Weights of a small transformer language model.
Size: 12 layers, width 96, 3 heads of 32, MLP 256 SwiGLU, vocabulary 1771, 1.5M parameters.
Architecture: RMSNorm before each block, no biases in attention or MLP, tied embeddings.
Training: a variant of Muon for these matrices, 137M tokens.
Each number is 128 + 24 x the weight over its row's rms, rounded and kept within 0 to 255. Layers, rows and columns count from 0. Numbers have three digits each. The size before them is the row's rms in percent of the matrix's.

# layer 7 MLP up, 256x96, rms 0.281, rows 127-149, columns 0-95
106:125120096157107144140116123170161128132109145094158165109120087114117105114134103118142182120106143131088105147132127157170106143108107118138137111123104135108135121175067097112151088098087099156124120102147109130102092105099133144085124103143104084154103116158101114094106144112124124125
101:112098133143099120123128146124145113104148090152098109098180137107142149140100163136158115087132141069146122137117112105142112140089137068150141136127158111160105156128108113098138202141124145164106121114142088128121148112127120146119139118132089098117131162144102145158123121124133192145
099:117088161139135143156154116111143142106138117141127139099149101153163124144145137148137133150137141145179113113131158158191113147093122139099149103137118130122120111149132133180167114146129118157064126147103107164132079094127071122111167151116114137118127135139156119139128135174142184143
096:161128130123110110126196100127143117144160148146130165170111126128121139148152120159105109164114105152122083137125077089172124152085123134121124163106176144118151122146101165110117122129069129147102114156126127109134130091089140142102105117110140132132159142120135138100137132100129181161
102:063118152111170119149092100091125131136138142110093121144123118138099133088135138077116135146127100111107123150097124125136116112122149163136109168170120130103140111162141129133151152100117131143180100145131125067111096095132151145163123133143106112133057123158130134147153092128104145139
114:138115105096162123161131139139184126116116140081150118091142105130149125094109102122112159111127122137069168137123152166147097150137125108151151118143118114156135096184099160170141082158150151146138139125145150125157112134120117138181151118102114131107141118142142138148098084178136140118
100:104096202075140152118123102154190147115099125097127116137110136127142113121110139094129140177132156106134120155115113149099076164149120134086118151145139170139086125113160145105119107116160118134123100115089116145119151116123129139144107119144120133116099147095120134138096081125158152099
099:152167112153106126159122126126147120088074137135147073142137120086170151113176123146128176105127077112095159118145110170157167144126134132140139132133120111154125136118143166138174131142105114106134160133126093108143128134119145104151147105128164108067163149135118112128156126122127102098
104:138165148135105122143120124143071161153107160135141121120114129162143102165149140153119102179120128137131112097140144079087128159144111159097088124139118127136117120137154117121130088119137161169112137116137181153134170108158139168118129083130138157154159140168098149135123163092121096128
102:117115098100133155153107152114075120153108091125123149088113173139131133118145134128130126122143176131128139158145097139101147154121139098178113120141148142141080127125120117111170126115173151137108142128178116161152140106152121139119106123142081148158108142054096131146136124119099152080
096:145105151122110128158145123122135101116133149113087112124187124119139120113146164161164150157105134142150109091126070137158154110126136120147146124123172110131153139141083123122122166149138085162108155114104105103109148139128149173087177116092120105127128118155103164127139135067146121149
095:133131113131126123138094161149141133104096102120140098183092130149143107109133123173190128116124159123113149137115150137120175110140138143150100193132168110108120157090139160080153189086108128148116130129130104174141162146118144136146147124131131120147152091126106130125143133104119094117
098:132086126076136072136148143111115121100096135113128105136105134152080159079110148150117119125136114135137132116156093109119109121135142094063180131120155131117115118109105151073142150144140130160087133082141162124105153155108146181142125107130127111099161113114128119135142139150163113131
097:138121124101139121127103168128125129117177145140100156115150123129098151175160128093142167136139131097121102131133092091108189134146147122080132140142110096108129116119120089136132099155107134162106107102117147082104091149114070170121139136118125107143121096135149164130123120133143087079
100:153150161115148147197119161175142114122124125133135123128135149067140133084132114156164118138134102144128129108144086131160114138101084124149173141107122157112146132169127123140117173129127082144148162144117092113126093125146113109134140172138117094121173138149134142123170139171116110129
100:166124123100140126176120105110115163107122096141144089109118110097157096096151136081116132119170116127145156152129150104139119165123112148153199150124132135143118141101101158110172129144125118173126159086128139134138123129142116128197106173136142112139105134122158114135151146137113156091
094:125095142111127114115153133113083123180119094124129145139079166146132115157126080134129148086172128107149148077164135127133094081135129148127128166109113141096095153156149097131107120129131154124144142157112159146103108129111103085099113109140113144141140068137126144127117169126119141173
094:159119130112139126110094149100122132116125166078103120152145086121123123141116112095118157165123161120146132110122139156057138132174126106167093124096134107141117110120071164204130136158139157141129114147127100116158150115121102094127119133125140133083147160144148101137157120118115122146
114:089146149131136093085107163147129104137136101092134141106131112068140090165184123096120152109133154122150151133115111091088142126093149110111111112085161106114128161163115111121130118068103129111123110152109122139125160086111126126076130121155090121120126142094133127134109156132154108140
100:108165182110161146121115129150158108192156116149170069135124122128137129130129105124131124141176133110122126116099111098107105132138130122123130111127146133173157103138150154126151147121194165127098126107135134172104116116146133148159170139131117148150092109121102188110124110157120115152
095:141108186122137136117106101138121155133169136097101151081149114120121115152108134149104143113153142133141110156087085163117133122108125096168160084137114139108156061099141135140149145147128162143159090134172140168140115100151119134111153138125117161158158134130116090109122147115083123128
100:135128116108124142128124133130094111117161103101154143140140112148105139135150080160133149160114158132139061142111122134106154178094122117113170103129146070142099158112142139164134166121137097117110126109098113116115116147117138108101138097144212133150120124076103131120148107113128149106
104:116125096122126131112110134172128062110111124116079105101154167117113158079127113136107118172124111132153156110117123155163143121107169097141116133119115102133160151188153152128111133139147110135084129119123122108118100144161107118105128188123124103137154089129132139112138197115132144120
# layer 7 MLP down (transposed), 256x96, rms 0.293, rows 127-149, columns 0-95
103:107114117125148132126126100151143107099126070139142116123139132095132142130149110111140137088142115136142204095137134138113138135097120120145209145146105110076127124125145124145103104193132156138132103151113124139115114146109135128105130110147110127089114088158098147168119163178124103139
101:119103148135138157169139131073108142128154123123123151118109127122128114152144109124168157177146153112111143117142116107133100102155097101157122076142127140119126178156122152107106127172101147156075073137128150162139168124116167108124109151123172173142150124140120100130105152102137154128
104:121094142177137113152137142148129164140064082137120120120109067157108139121103122110157114152163133125123169104128118127118101144132125116129105092122115110129090092134136133144154139105154105167141115138127110170093100121162148110135148162086148152118089170094130087144114170119133146127
099:131113127114112133099131137147139146132134108151114088129100129139141148013185091128085134128166092137133132144146088112156124143104123108157119128125113118132142110132122154136110091162090138114115145101142132136105137129132110112133109085097112107110136163106165125113142125174096130156
099:107127097110109142170166125142128137117172109103115097122137130158105170143129149110129088181121149150165103108124130101116116114100145126134096138116161080132135141128100145129144119107079103150156131092143120110133113089132127140129132132114067141132131139101087157161076094133073114144
099:127111130116088079119117121145128127144103115088108156140110130156145127155100092127131102108172101129185174143144092110121101130107160137170091159131105139131144113130154075115107125161148116098154136106134097142143151105144122140160133161119099114132088114083134109111124130191124143151
113:068110147114113135110148121152130181116042119107116141127133141100129124125110124104115103152110159133118128129114111122111112121152130146096125137081150153094130106093144128102103139121141122116126130104106121185115113124170142135126107128101139073104115157148105074086122102105097166131
101:140134154149153158113130143092132121129073105084146071122134122095124129124129155142147139154109156135113138134115098134146145114118118092131126125135114088132165103135104082148059144126136123119097086142118166141159156135087140106129161122155139122175157157127160095126141106125162160165
101:125173145109106180134115139153116140088116082134162126098109133152108130121094158139117086152122116093109115169115105113130132124153186101154108143121130128127174095158155141116105100155134125123150092128135158113122081090088170130115116110132089104114120116106080129125120141159109140105
108:115126147156141121135175148130124136140169117133104138139167132121152171182089130142121124129144099190164108112080135140097143135145166086114134105120077104135105135113102148117189117126109156130129105132112129159142143148108098109134132122070161152147133111101139132125097136081148135132
098:074058116111152109135105137076098139120109114198108151104077110131113110139117145134128109100122110099107138098129170140156126131139140110149144088127134111103119110133134115117101137089101110126104129170120128100111107133126143119104090126132141093137141097185127151128152117178124142136
094:114144138139079137120138128128147166103084130138140141150138084142135124083099119150164125145149110093158117115109138142140151144112093161127170138168116159121137156155107131150115099089124106133148098135106176134143111130154124117120123218123131155153138121123155095128159159108160162139
098:075161161126140096149119138125075161135148144109118142151145139114168104136116150083078102105116110099172121133181125130184137145141137147131097133139136156152127108140130138085148113132106152136111127117107121083137155118103135176095120178096129122162151114108122120100097142130146115118
092:116113183139099140087123121132118140128148126135158075128112154141203124104148126168114121086126117160157160145120126171128097143100148140129098105101117092156132124148131124127084135081163119131156144118107121163119134103097130115104124112101156164126169169135112136144102143132120142168
100:149143143117108152139139112120112124105189171137129144110077131139098151176109133099089150120146123098127145065150139150124163120128135126106121118148170115128122166110095152175147123092154149156154137121123137143119139097141094117157131124119123178127143134158104170171166093127139133110
106:147108158118107078146094112126138104138157139133127157088103121161124139118128123158122161092107104144128150130138166144143125136111149103099133133132144140157142108112119129095149189146134111113128111137124097149128160157143133167144127149057127132073124119110100101130196149107178113107
101:097113118125109165144104120111126108155185181124170116128102137078112149155140103136101139105123080123151114123169108117139127161105166170119106171155110094137121104167120117127124153167135126114143144112178150113104118110120137102127118111155116092127148152098138093142106123117087124163
104:118116111115136120112121145123182158139121134132120120140136102085173142110124109124090154149115157131121123149148129115118119131146118125088075113143096103144114154141091129107148149058131161159133117131106105129149122152102125127104154109068101150132127095088095102082172123073128107128
124:142152145088149095094160135171141142134133059149128130130142067137098098090113135099084157105135107166155121136126133126138122122115129136118148138121141144089118184104100108103134124166119140117106132122082094177145171139130173118114134166149110127113133104100147139134104129149119117135
100:128123144112151157110122124164093186110143112112097186137137146147099144120128130137101132118175131170168126135138114143163172136107147117092093137138139153119149158140128101147142100124104152127122127122130147083131162181120134169148113149101154143100141148090149134088130100149076145114
097:164148102148144154111139148171141121121125132088124127127081153097092102164130089160137096137106162144100099117130117130131126143147112145116100112088105151168177134132110105148135145182163168130121150133164130118136097150140121121179099106128094131156114141093139166164119111098137133154
093:119146118109097151101128120127126079127107168137165144118142135131101128149101151188097119130146122122132095126083120117147091110161121146093124091166145145108114181099147122153092179160102140177151115123113099133125126084143112119105168111129167128110111127110133125155130126133099114079
105:138101118092092138139159159144092107110152160126120110098120129127145138139109087175112171113154142164112102137141121132116095129144092110129100136123104163139125108146134092148127138099122111124106088117115090091151151101130065169074167159105158127177139109118134150129117125152136124112
# layer 7 MLP gate, 256x96, rms 0.278, rows 128-149, columns 0-95
108:105104119136143116177117102127096095108087191121142139119126127162137082130145118148141140133079154141091135141158122095128123140113134147127147154151102146103185119149121121121140089116089120133168117088143127131132196131135158159141081128163114159171134123144134133118114155118108126106
103:132139149205134173159118130115117122135143107122100118178138131144122121122103145168131162105103141152165132098089130170176128083127116107118143146152147108132091115135117162137101107139115107146094082165120124136126134101138099119120176155124130152092169129125105114133101152096144136152
083:126082138151121140146173155127134141138146125175120166177116158129124110108114156124163147160093098148120095120107106150157129183105141123149124174118143160121134139185109144109147170109091145106092113121110131142161158102124109144126068151140169110146133140133113135167128142134128139119
099:135107138123176109129139123160111132111145128115110137148041139149133127101103153152125141108088111102087156126151187119091129121141089121117095084137122181138125122148140163130118147112174124117123108127134093154179125145125124121115093155140126142113152115156163114116127141170115149097
115:144142145109155082142103123111134151168189142146136114158082120131132105131117161143114171134129102090105119127140124164093171109127139144165123140172146142109149113148141115099156109111148125121111086145130124131117113110111140124145145070138118110074138159133169136103097130120070121097
096:116148160093161130135161120127162112154099131129136138163119158132125129145113155094150169171092164109144141176128129160146109147101112123101142166133151132165114130159176145150164136106137107117105129085108138152163146115098124127154088121162135149142106115095141148138099139116147170076
098:114104133113133119085139121124093123152182156157099121143121147137084090144130109068112101102088142111104121131129100129170111158165119137084177112082139126093144107127128136130167158114068148117129124114125151134109130113139169167132122150135107138135120101124174147147105131137127093121
110:122101143187117135156122152125148152076120175152155133086126096133144105153108138120117128166124131150107140151118152144104138122121112137065167137118134092141115131127138110160153061129148105108122127115140183122153152125142133161088133119103125148109101111167095157115136124152150084127
110:126121119127109163130115109121151150118111163097118117174147095142088100125135127130195132111108101161148139117115156136127108118101117103108142110114138114145140131184120164067093129140088152141146112097126152108089122122164168132166106161162109127139138150150154124175158164127113104132
107:088097119165142095139134113146140111131113117131131133119131087159106125140122139098139053114120083134128135111160173141127129151139143063130134145106081148131114128136108113087075123070128143139092156134142120116121107108093086158104125137114120093143112089139118133133093147159146135135
093:151131143099140126130124117103134112141121144128173168116085093125105153104102117116108154098124113111154139094121157135122111114184151114102098119152099113100126176171124155163163132162181106104114140151107120113120090165123135157114130144123107125121146153165110166127131142196122162129
098:140108175132123153166121143070132146127147172168161130097124142099140128136115116100106144120104150133146104134132121125152086138094069093126124151079123127149123146152120141152148133112125130113129115109110136110155090056118070136124124147118147144105139132107129111142131173087152151094
102:118137149100124106090127138121124137118153133141111132123094149126103143156155181083051110158120113099103131143186176105096092128127103139124111129146136099116163118117107151135119130082118111141156112153119103133140156092162129124161124160107087140158137179097150115126114117112112134139
102:109147146160120093159097091139099116098085078107143156141133114089163119118154139142117134155153127124126140124123100172094149128128126123123118133156168083100106134183127145149120119106133078120155148172146112149155145136174138115118103091164150142116098146139113088139127140087120140154
114:135103128145123097113146132177135131132153117107114089120150144133110151127122139137148094146142124079119115109185090151106160141125138113122133138118144155125101117158141167155146122149135173071085079125158134082124108136167133120119144118154150131115120079143136134139123198108152161104
090:135120088123115110126190215118134149139145154135157120146145080117181101108111135155126107144139133122079127119139171121131138145152125163126146128129097128150162121153105165114174122149124090099132162143152118122135099125116119152111140139106127127082144138162146131144131096158102138099
108:148123162124117113123121130120178123132081143117115128161146119134096139156086080123121143168153151131113156117127170136083128117160138130178138131120081148142096124148081179161148118117134132111123116088133119129191134088141112131125124161118078120139139129166158099143098117143111119111
115:090152153129114103118112125122124115121145103095141127122165136113151133142150146137088127181112125133183121099126092132130164147104120144126100148126172120119102187162084151132127112119104137105134109124137115134095180093095112087133107096161112192130133170124128131138116137117171096139
101:144118165142115097127134111090165114157128139141128129126143130147127129155112087135145055120154141091171106126151101158107126117173109093182166125151140102132110129153126136095131144113123155107125141091138106089105106135133127147130119096114127102158141114131111170179146169106157135173
093:109129131118135104153116125152135102129123105143075095142136155080167132127188146124093124141143092126137118129137121141119159124096071132110141157165176148132114155124128165156128148106063101101125107137144155139129138104112101160146154136113123142120151128177109158069126127109146142150
102:151131118115105122134131109152148090136074140138134151119223132126146162114129127138118134144165163149107150095102123123157135120110119090132139150161153113157129113103100140145134128108197124118147133112142136120097134144135138134089138146158152119167124137173091156111107175094099131132
094:108134124149147108129117127188124075122097134074090119103113122088146166138133098128156121099140152115175146164122151176120123111113118145150155134115127124144113151178159162100131115153114147144126126150115082091100128142105113121140151096160157161113140135148090152107163142091135126128